Part of a small language model's weights.
Architecture: RMSNorm before each block, rotary positions, no biases in attention or MLP.
Training: 84M tokens, 4710 steps.
Each number is 200 + 40 x the weight over the matrix's rms, rounded and kept within 0 to 999. Layers, rows and columns count from 0.

# o: layer 3 attention output (transposed), 96x96, rms 0.0698, rows 44-60, columns 0-95
# v: layer 3 attention value, 96x96, rms 0.0707, rows 45-60, columns 0-95
o44,201,142,141,147,213,164,242,186,221,173,181,147,214,193,197,220,175,214,200,222,189,204,147,166,138,231,164,107,290,244,188,157,224,200,156,277,167,141,227,228,233,143,200,239,228,149,216,218,243,293,188,192,146,248,194,266,226,247,126,164,174,198,256,177,252,243,204,307,237,136,202,305,171,218,180,166,175,271,246,228,188,183,190,105,109,213,107,143,242,136,180,169,189,188,119,201
v45,204,152,183,213,233,302,236,292,283,218,219,243,138,249,203,255,198,168,189,232,255,161,220,237,244,265,291,189,181,221,245,221,204,254,109,177,150,190,196,176,271,212,153,116,178,169,244,185,260,220,114,200,139,276,174,174,196,157,194,257,244,202,200,153,284,193,201,203,215,207,130,228,171,216,197,238,197,221,148,170,210,137,236,183,216,174,177,138,156,216,220,97,229,163,247,234
o45,121,190,247,211,218,170,121,178,204,206,235,170,228,225,215,203,264,1,194,192,210,208,179,183,253,180,153,197,149,208,251,163,180,242,185,232,201,167,292,232,101,201,202,216,201,189,238,215,223,163,185,204,249,218,204,106,194,201,189,210,264,150,142,233,214,194,183,173,212,221,185,175,169,215,139,259,174,133,148,163,118,199,187,175,178,140,188,212,164,159,215,181,212,146,205,183
v46,186,134,313,212,116,190,309,200,182,209,163,172,230,176,197,156,134,177,227,158,97,110,130,301,258,57,167,192,241,288,244,120,205,199,231,215,178,257,206,209,165,80,215,227,309,212,198,240,243,185,171,191,226,210,199,263,188,208,226,172,252,179,217,204,255,238,241,257,134,189,149,204,238,190,302,176,221,211,173,157,97,145,290,206,248,212,232,111,267,255,222,181,151,268,214,139
o46,337,230,146,269,223,169,301,220,248,166,221,216,242,238,193,137,114,211,134,212,168,165,289,249,241,211,184,185,132,202,231,193,209,135,235,157,191,161,218,318,151,256,203,186,229,202,114,244,218,121,204,241,150,220,159,166,262,227,207,141,211,155,230,212,245,222,123,242,122,151,230,109,147,292,151,208,156,214,247,175,144,206,316,212,204,256,235,198,204,133,283,190,130,307,237,138
v47,216,126,179,138,206,161,265,155,222,184,230,178,99,229,246,178,214,98,270,224,184,201,284,283,216,221,274,279,253,212,212,264,215,121,277,283,184,165,206,269,220,354,215,173,160,200,69,191,204,259,268,132,250,187,223,148,140,230,186,258,215,236,201,216,169,200,232,172,222,244,265,237,201,168,147,151,115,257,193,186,263,179,247,237,260,203,119,255,148,205,186,73,63,220,179,177
o47,159,141,255,277,199,133,242,281,144,169,248,136,153,193,190,279,155,112,250,163,262,263,233,185,145,177,125,228,200,144,149,229,316,223,223,200,111,163,260,230,280,180,138,207,239,107,165,252,190,210,233,193,283,234,204,378,189,234,176,209,201,164,195,202,172,223,217,243,245,217,200,339,207,224,171,151,202,221,246,255,208,223,197,250,160,156,140,153,241,174,202,234,196,149,212,256
v48,174,159,170,227,219,179,179,151,230,252,252,266,125,268,279,203,164,182,196,195,190,177,290,255,240,164,231,210,185,182,232,185,181,139,149,165,141,77,271,185,184,247,190,139,212,201,180,252,230,195,237,222,146,192,121,179,224,173,170,258,203,226,167,211,297,199,211,224,196,246,93,321,176,221,207,235,240,215,199,161,162,234,211,193,180,156,241,175,302,174,237,167,220,161,204,264
o48,71,242,188,252,196,187,146,195,187,187,283,160,223,206,209,166,217,60,181,208,174,287,197,202,215,217,138,125,221,238,262,168,216,187,165,224,235,136,231,225,200,191,238,171,280,168,216,179,199,199,238,186,216,192,219,40,264,205,199,154,262,195,174,273,216,225,212,218,198,222,224,261,178,272,160,236,161,184,167,141,143,251,160,288,194,207,219,295,242,164,205,161,238,194,245,218
v49,171,173,229,246,99,299,205,131,196,173,204,265,274,172,163,110,166,148,197,152,158,195,130,193,213,219,233,193,235,198,247,228,225,150,225,150,115,289,286,222,132,167,217,219,201,94,302,150,191,179,129,188,103,173,88,284,260,192,142,261,229,284,200,210,200,167,196,208,159,186,278,265,188,177,158,222,186,188,154,142,176,179,268,301,159,112,247,160,206,357,198,212,87,211,148,179
o49,268,265,157,277,218,280,258,189,260,102,195,193,197,241,147,197,116,65,187,130,172,218,225,273,157,147,182,342,229,271,178,203,167,173,224,210,209,279,147,238,251,177,182,188,171,271,257,142,271,204,186,230,159,209,253,222,161,123,248,245,254,150,229,166,232,228,148,93,165,182,256,195,201,300,191,220,184,257,253,231,122,163,182,246,160,214,317,168,267,132,282,186,243,226,191,173
v50,215,209,92,156,200,162,248,170,145,265,251,222,236,200,241,269,257,190,191,213,205,212,214,223,92,218,214,158,142,231,213,146,225,167,198,194,186,116,145,205,161,233,212,226,190,169,212,258,207,133,234,147,250,182,257,231,154,241,187,188,280,202,245,262,186,220,183,180,167,252,173,140,151,206,187,205,234,253,245,232,268,221,220,185,238,188,209,185,232,218,179,133,230,101,148,202
o50,154,220,204,144,223,190,155,178,192,146,148,242,167,211,232,226,200,305,199,152,169,174,169,110,210,211,212,278,269,185,154,186,268,173,179,242,202,124,131,189,291,250,228,221,206,147,211,144,252,200,191,193,234,202,199,240,235,212,244,210,153,160,176,213,170,215,218,255,203,248,219,266,203,226,148,221,212,238,139,213,198,234,199,242,202,219,184,289,252,307,201,201,220,140,188,198
v51,221,150,107,162,117,95,176,172,195,244,120,181,181,179,259,170,263,243,184,144,163,134,156,271,211,159,271,173,256,150,177,153,191,181,136,169,145,134,257,260,217,170,245,155,292,242,150,191,221,56,260,127,245,192,160,249,196,99,215,158,222,186,181,213,266,215,185,174,114,234,156,304,228,250,132,161,298,128,317,202,126,294,216,132,234,145,198,150,217,119,195,147,336,235,259,241
o51,224,259,177,241,205,275,185,213,228,198,137,159,237,144,212,200,297,258,72,269,120,179,255,216,256,160,269,99,151,249,240,221,198,172,237,210,237,121,206,229,202,194,248,174,235,156,136,128,144,108,248,217,237,131,228,145,247,203,164,127,305,274,209,189,208,213,166,245,210,270,252,262,139,251,152,182,188,176,259,180,189,211,259,373,153,85,165,301,137,252,149,183,254,162,300,216
v52,235,270,259,196,121,221,269,214,281,211,217,214,306,156,159,233,225,206,204,266,170,179,249,267,164,255,257,211,256,257,192,191,241,192,226,206,167,108,181,225,97,224,195,194,196,160,230,203,204,243,166,253,260,115,124,198,256,209,153,152,159,190,205,275,162,228,185,168,157,192,185,204,122,215,245,224,176,206,195,199,234,276,214,216,175,240,221,219,235,209,278,94,229,162,178,170
o52,208,297,174,255,213,266,244,249,233,211,182,255,180,226,257,177,226,257,212,147,234,218,144,195,172,173,204,280,280,118,133,200,250,202,185,293,229,242,190,159,269,224,207,238,220,206,121,209,197,233,162,210,155,176,169,246,126,173,247,164,217,186,177,219,188,166,273,188,134,226,240,221,116,285,198,181,216,224,160,185,242,207,139,184,208,227,194,220,284,198,219,125,226,207,137,174
v53,153,171,111,230,211,197,274,217,159,179,251,221,178,213,240,270,249,139,162,238,130,116,103,228,210,126,276,231,200,172,215,220,247,205,185,221,251,171,154,169,190,167,146,165,225,286,259,232,209,203,218,229,160,267,200,177,244,198,172,135,273,254,236,238,195,245,185,182,180,223,203,170,146,124,149,145,228,169,113,308,235,172,243,220,221,168,168,157,181,187,231,175,205,161,203,187
o53,203,180,193,165,173,167,179,162,197,147,175,207,181,196,200,216,176,143,226,214,183,170,178,112,273,221,172,203,91,188,223,243,186,239,168,213,159,156,218,172,199,208,160,189,253,246,242,174,265,229,210,223,265,193,183,148,238,229,259,264,230,137,197,191,124,166,230,239,87,193,142,207,108,226,93,105,204,212,173,197,115,179,208,175,167,108,206,253,226,199,234,227,210,148,210,226
v54,162,197,82,178,152,197,172,196,196,179,301,315,149,217,250,156,267,125,213,127,239,184,224,285,177,174,301,197,177,193,207,285,128,129,226,238,203,252,258,221,288,173,226,213,143,216,153,245,296,248,292,121,198,275,241,235,210,243,197,192,107,245,218,171,218,205,161,149,209,169,175,213,204,145,154,207,148,201,171,86,139,213,234,180,267,223,236,217,69,147,134,211,169,248,169,182
o54,196,122,229,167,139,166,157,271,183,67,252,174,270,128,238,239,174,84,288,253,171,177,225,222,191,148,180,173,117,222,246,164,176,251,264,161,101,190,260,205,287,145,182,216,239,229,181,235,231,223,135,155,257,179,263,270,192,214,184,229,178,144,227,274,221,254,130,213,252,242,179,292,236,155,139,238,172,174,191,247,176,225,156,251,174,165,235,279,162,280,87,204,229,203,180,202
v55,229,134,124,192,119,279,208,210,124,202,145,99,152,278,226,259,145,133,99,282,120,165,187,186,98,210,263,216,179,110,174,214,252,142,215,227,180,144,108,141,164,289,184,178,203,285,271,130,209,252,138,228,238,252,178,156,230,176,239,153,179,199,206,135,227,227,169,225,178,231,267,178,196,203,186,197,132,162,87,274,204,228,205,182,157,153,215,114,139,216,152,258,114,232,198,242
o55,198,207,200,158,145,241,171,195,168,213,208,186,201,226,214,158,169,115,174,159,288,226,173,91,243,200,203,216,151,128,86,319,212,210,176,233,130,171,196,124,154,176,212,204,151,215,224,158,253,207,237,206,262,171,212,136,192,206,236,347,191,190,213,122,146,238,197,323,176,179,164,169,230,169,125,126,233,188,213,220,133,244,187,183,129,72,241,101,205,238,201,262,221,250,290,152
v56,239,224,151,320,218,98,219,154,171,243,250,163,220,222,281,155,270,238,111,150,180,134,95,217,170,257,232,238,209,160,105,247,164,241,194,178,204,196,256,248,231,137,176,233,149,228,255,259,262,210,158,169,182,184,162,279,146,245,213,147,96,175,294,211,224,248,242,143,137,249,183,200,210,228,245,228,260,203,158,135,202,205,245,191,210,190,217,268,175,175,150,249,325,103,252,221
o56,274,278,177,172,149,197,142,220,211,99,251,158,238,179,178,161,209,284,199,226,148,139,146,152,224,203,263,239,209,216,183,215,130,246,150,164,143,221,129,198,324,240,225,215,124,234,164,244,146,178,152,253,228,138,253,251,198,220,109,190,223,207,129,229,193,151,233,249,238,219,238,172,178,178,182,162,149,189,90,173,217,236,172,262,250,210,245,302,145,243,150,222,197,208,294,198
v57,108,143,121,147,59,232,265,244,227,145,169,210,331,197,153,250,205,188,253,201,156,130,223,196,95,261,155,177,244,271,180,246,233,217,224,103,171,148,208,81,156,214,187,157,189,214,259,227,217,117,205,218,267,203,150,185,223,190,183,113,267,169,185,185,94,330,217,187,138,229,166,229,149,136,224,174,204,228,144,149,221,270,289,289,268,152,168,257,227,105,248,275,143,161,129,199
o57,144,298,197,243,126,183,295,262,240,124,142,261,181,190,211,217,241,209,255,179,167,201,276,154,201,167,233,228,214,143,167,196,247,202,266,315,225,147,133,156,216,205,178,247,189,238,170,180,261,205,172,209,135,172,203,118,178,156,354,303,232,233,208,198,201,249,214,205,49,187,179,288,197,224,193,146,214,184,169,142,118,157,208,137,193,157,235,259,242,90,219,239,124,115,246,109
v58,233,230,247,165,182,140,223,275,223,184,216,238,214,162,214,246,158,232,177,207,139,258,187,215,208,246,146,169,136,217,206,254,173,215,215,193,154,187,187,153,183,224,167,288,173,224,236,203,112,191,185,183,144,223,192,168,181,227,206,219,210,181,150,247,157,265,157,176,226,180,190,164,165,182,276,225,198,159,185,188,201,216,251,148,239,224,207,183,253,183,212,229,249,190,298,228
o58,240,200,251,174,250,181,202,119,279,228,220,211,187,225,167,191,209,269,201,157,226,192,199,205,166,260,209,211,248,226,274,215,205,140,215,247,215,201,176,165,137,216,221,159,248,258,211,212,130,224,123,221,124,163,164,200,189,178,200,236,150,173,204,206,258,155,228,223,175,207,197,151,188,176,151,262,242,211,169,213,220,226,170,126,273,191,231,201,234,227,161,204,177,203,233,172
v59,216,205,206,200,123,268,148,232,213,178,148,277,155,222,158,279,234,109,233,187,194,264,192,193,95,254,167,117,173,195,216,200,241,243,223,178,152,205,182,231,203,254,197,179,215,141,170,122,81,191,133,173,126,186,255,242,138,92,174,206,165,143,144,211,235,184,113,147,187,150,202,83,216,261,183,168,153,183,239,154,234,197,142,193,192,246,213,127,210,175,161,213,181,185,99,174
o59,168,169,256,208,235,321,131,144,150,232,112,222,156,232,255,283,194,192,188,138,192,172,215,280,234,199,243,259,287,214,126,201,232,152,256,268,214,166,191,155,128,161,250,200,202,203,234,153,227,196,199,194,178,154,144,214,97,142,261,237,160,235,213,241,216,273,170,165,316,154,224,173,263,158,165,219,217,144,252,261,211,143,214,177,174,154,158,204,182,189,233,180,274,222,184,171
v60,244,196,138,115,229,150,111,213,306,223,159,174,285,234,217,212,205,217,195,242,232,288,309,195,253,173,195,159,183,211,170,114,219,176,134,238,109,169,180,173,187,207,213,199,134,185,181,196,122,283,175,222,185,113,181,143,335,180,235,208,218,212,120,184,194,158,266,293,272,229,119,240,159,216,94,202,197,236,212,223,189,220,196,187,246,303,194,223,244,40,192,259,290,185,199,253
o60,98,198,167,145,181,195,165,202,282,241,186,217,260,216,241,214,205,221,132,203,218,283,138,211,193,188,211,102,275,172,154,233,242,204,190,347,213,202,225,155,179,77,228,175,252,155,144,176,122,259,266,217,201,196,199,58,248,268,148,97,200,277,275,232,200,191,179,205,234,207,236,301,209,233,292,246,186,176,124,140,257,192,189,125,215,254,133,173,166,201,125,241,176,156,229,233